Weights of a small transformer language model.
Size: 8 layers, 8 heads of 96, MLP 2048 SwiGLU, vocabulary 32156, 107M parameters.
Architecture: RMSNorm before each block, no biases in attention or MLP.
Each number is 128 + 24 x the weight over its row's rms, rounded and kept within 0 to 255. Layers, rows and columns count from 0. Numbers have three digits each. The size before them is the row's rms in percent of the matrix's.

# layer 2 MLP up, 2048x768, rms 0.0965, rows 251-265, columns 0-191
094:131102089135147115148145099121131110125123151114134117176111147121127087098127110097100152117074188118124135158121168151118086095145175143172143107097134146103102095123127109106125146146161144101136114142149154103120112132140152125124111137148066114085080133147132147143122118093126137124103142154097184146132072146128125116136099151109143167092159090086098153136151102128141136145120138175148132129125147108161135113109071066141139074097127126114098123145152156152129094185155073145139148120163152118127166122092120146113148153098133103092140174134107093121141106125185096116
097:138112129145127137130142131138169104116130105116155134137137155174118129175110101094161100124091149146140126117116124137135111135167115140166101103130118181066149130121119117130104108186136151128093132151145117103122110126144144125152097142143137138142123141092131098113067129107149146079143090139142100101136124097128081140150112149100113153114092100098115134156131134110085091124166128150143100104156153116126140140133132109114139098123122150127150146119137109160074095141156160115106063126119125121105109141107124127120137136145114101116134120143155164121140115147157134119
105:081109152143100131120164163124120113136078118111148149177149155132129168102106137088117159118116129142170095125168073122164142093110138076106135138108130062145102103113099100139151114110166077092124116134137145146160148121156117121147172057146122116088111113156101083120141111104169158146117151142136180119073076128140123123123128135107123141143125147143131123124122141130072095154120104125139132083153141134077125143151106147108151109145106146135106145124143112125143135122153138073090111133137083133119130117111113107133131097171141166150079144174142156119159126097105134119
104:157135113127158137098130178106152131145112141186157151096085144133136104058191082128110146127069175128122130124151147117150136085122156118135152097125098139122129099138164103092131160108098106122102114130086124112136086122138105100114170111125121124182163113107167125113153118152116091076142138118161170126103147127109139138156133160101148155160109118123139140091117143145120130131140146084159105104131137111127067117141150152113154098071139144148120139107150097128126141114159137110119149095138159157116118126158109154164104112133170179136185134111121123159113125137148090181
106:121163121143085143141147122150124108132106167127120121089101137112140139108078131131097120111178150128124081159091107115146165128142115123141127120125162099114134114161138106182123125124150100145146132128179131151174142140130164103122094157135159088181089137128132116140114135103099115143140153094138075163089119154128116107126147112167137092141118147101169143104098114116113181151160117110138090136128120132158129167129161080161115104133137122139139135131120125102144154077140118167152119104116129148109106188175152132133154116152110153123117112136139143083160088098083103146
099:145115134113132129110098101135122113088160152083128130135155162091145169112111103128135114150139103086107175141094147138143082105165145131117134145085121080129130189105138134118137117171179137112119089100110099122112099114118169091173130119133145163129122081099104139155142143161118150142146089151126124100166099127075134138133147095152122106108125150163117111118101136128092106131127103082157156126161147118130163116108102112107156138091149157136138137145098153129098138163159133118113146130117121142131157108102120137130159102130122089128161116140113160151143120128106112108
103:183148111142138107107113095122135160210124165124079145177135120144144116117125095156098146163120134120120113164109149155093164117117107109091131097187113112141136126139155119056134121177135107164136130160121112143115118146075127151135119103114142114159131115124096157156151146112127139158144126158141154087144103095182116123148153068125146110143105143097093136127129136108122135138101137111107109160145114106136123140159142077109118149149191110162122124153121118155090078188110154109100120132133139109133173141145128169140114168086146108127160088093116065116132139117127111142
114:123140128108101121179137093139152160118119143088170121124131193127159109136142161137102157115149105088120175090120116100141099140063154118143153083140144081072095131150134117118127113140118111093149101142140183118114110183141087133143130183149137164080096107121122114119121097131105135129121130123178119109136078114143151137120121104125079124109179122087131129133131094135139133106158148120099138130166105107101141119121150086112126157153155111129083099139147113134165092114144125131144141086101106161128158103105105122119132079080144157174145154141113160122127175126103115147
109:116158124134087118110122086114151094149126135172119167151162126138143115143106158087142140138153113146153153154154112105088142105091056123120142143126165123110147084121160153099132094081165111139120146105095119110154099110145101107119113159162131093076112082130124112139095133112128158102131099100130123146145101159148119142144109167084169115123164183099125152119090132130102132141146128115110130127107171152143120121138128131125155130164118137100089114099135101134148172148152139113096136105119139114139130118109112161190146147083118124131158071125116118118170136134097083159
100:134093125149126095095151097090086129132125118122160099115161105151137149167147138089153126182116102145128113143124106093098123119163100135119167164118128134124134105146134121117081106100124134137133131105156108113122116141137116186106115107093130132105140116140115158110130122137128120126145098151108128147120149146159161166116146143156153161116121123137170121165126144127143134124158158145143169098141164170110097167155111106103144126161146154179091174085106142127147148101151082089150103102085062120150150123097135100120106127106178094132137139129142137133111185133142121152
099:134069102153138112136126183141110103145113134166136092116134136070137144134067119160110117088179171132088119072143141128153107138102137130113182138138102086109094182119128082127106114127139139101117090144114135079133101101157126124111138151109173132164136114142100132113110185113137121126133132098106107075111082071096137152147087119133132130140117102088097104163118086154082126096174093124125147183108154094118121148131091111147149099130171117131160127121122114142120107145142128089093100121135135116178117129126159182141119143145102119144111104130158096149141134180097128078
114:126127113110153132124132174133116084165138123125136126130136099132131097088107120079141134129107105116116176080073128107120147132104131138079138132117114171166132128154158094130094128132184168123129141097147150136100149147166153127156090137129125135103124092082129122158115094093123174139122131106143128155114105109134098102097147131128137106125127094126083119110137104096127085149105104098118147123169093128144098107137126125154126120188130123128121113103136099147146122079106189146127101125129132145099167112080104149074123096157196142105099101107142143114111115122115109148
093:076123099105100076127132147134091141122123122124167116065127160088100126138140108138157097172144107058123134147162092183118119124140163088137154136118093129154128111130168144168150139114089150133158163116172102109192102124094127122097135119121141145100120124109134067118156080121139130121121161128100100144157120135147089117134126177147096116112125124098127135119161106138155157085137126124118157095171097104114105119103110133106120136137148144165137118071143113111138159127112115158134099163168103119105148119135141159180135143116137121122111140165193109113134163120121128113
087:177138147177107168140124111090116134154082144119116125118152099102154157096129128134079152108115161117133152106133089149135105125167164108150140118145099111111138142136109116156186163154129149140099146159102158112165104079135118133078102158101146158164096154137089158114112135127099145117117167134125190115152103169097170105140153127140095167135090116141141093119098129144125150130163115076115150095156158178133133100095129086124132130150119135151108109154114152119123124112092086055148104157146141122134105135118080120141122105082126179141144112143165143131121133162104097080
104:118111131156129135129115112111109117119131181133139123116157102124137113128152135137113156083126144109130083070148123108114129080122124161162160088118108124166100110151115070126111142083113124079102132101153113138147113104134126164069126165131120078133120132144132091089198138113138110144144122140147109133143125118127097160127148111120151148170144109115084154151147135148103183120135152097153083118085137140102115150122122162140148129126188134137126161131156106139146165169115116090115125121122068165116100101084121158094141135142150147178133118153111120088104150098113137165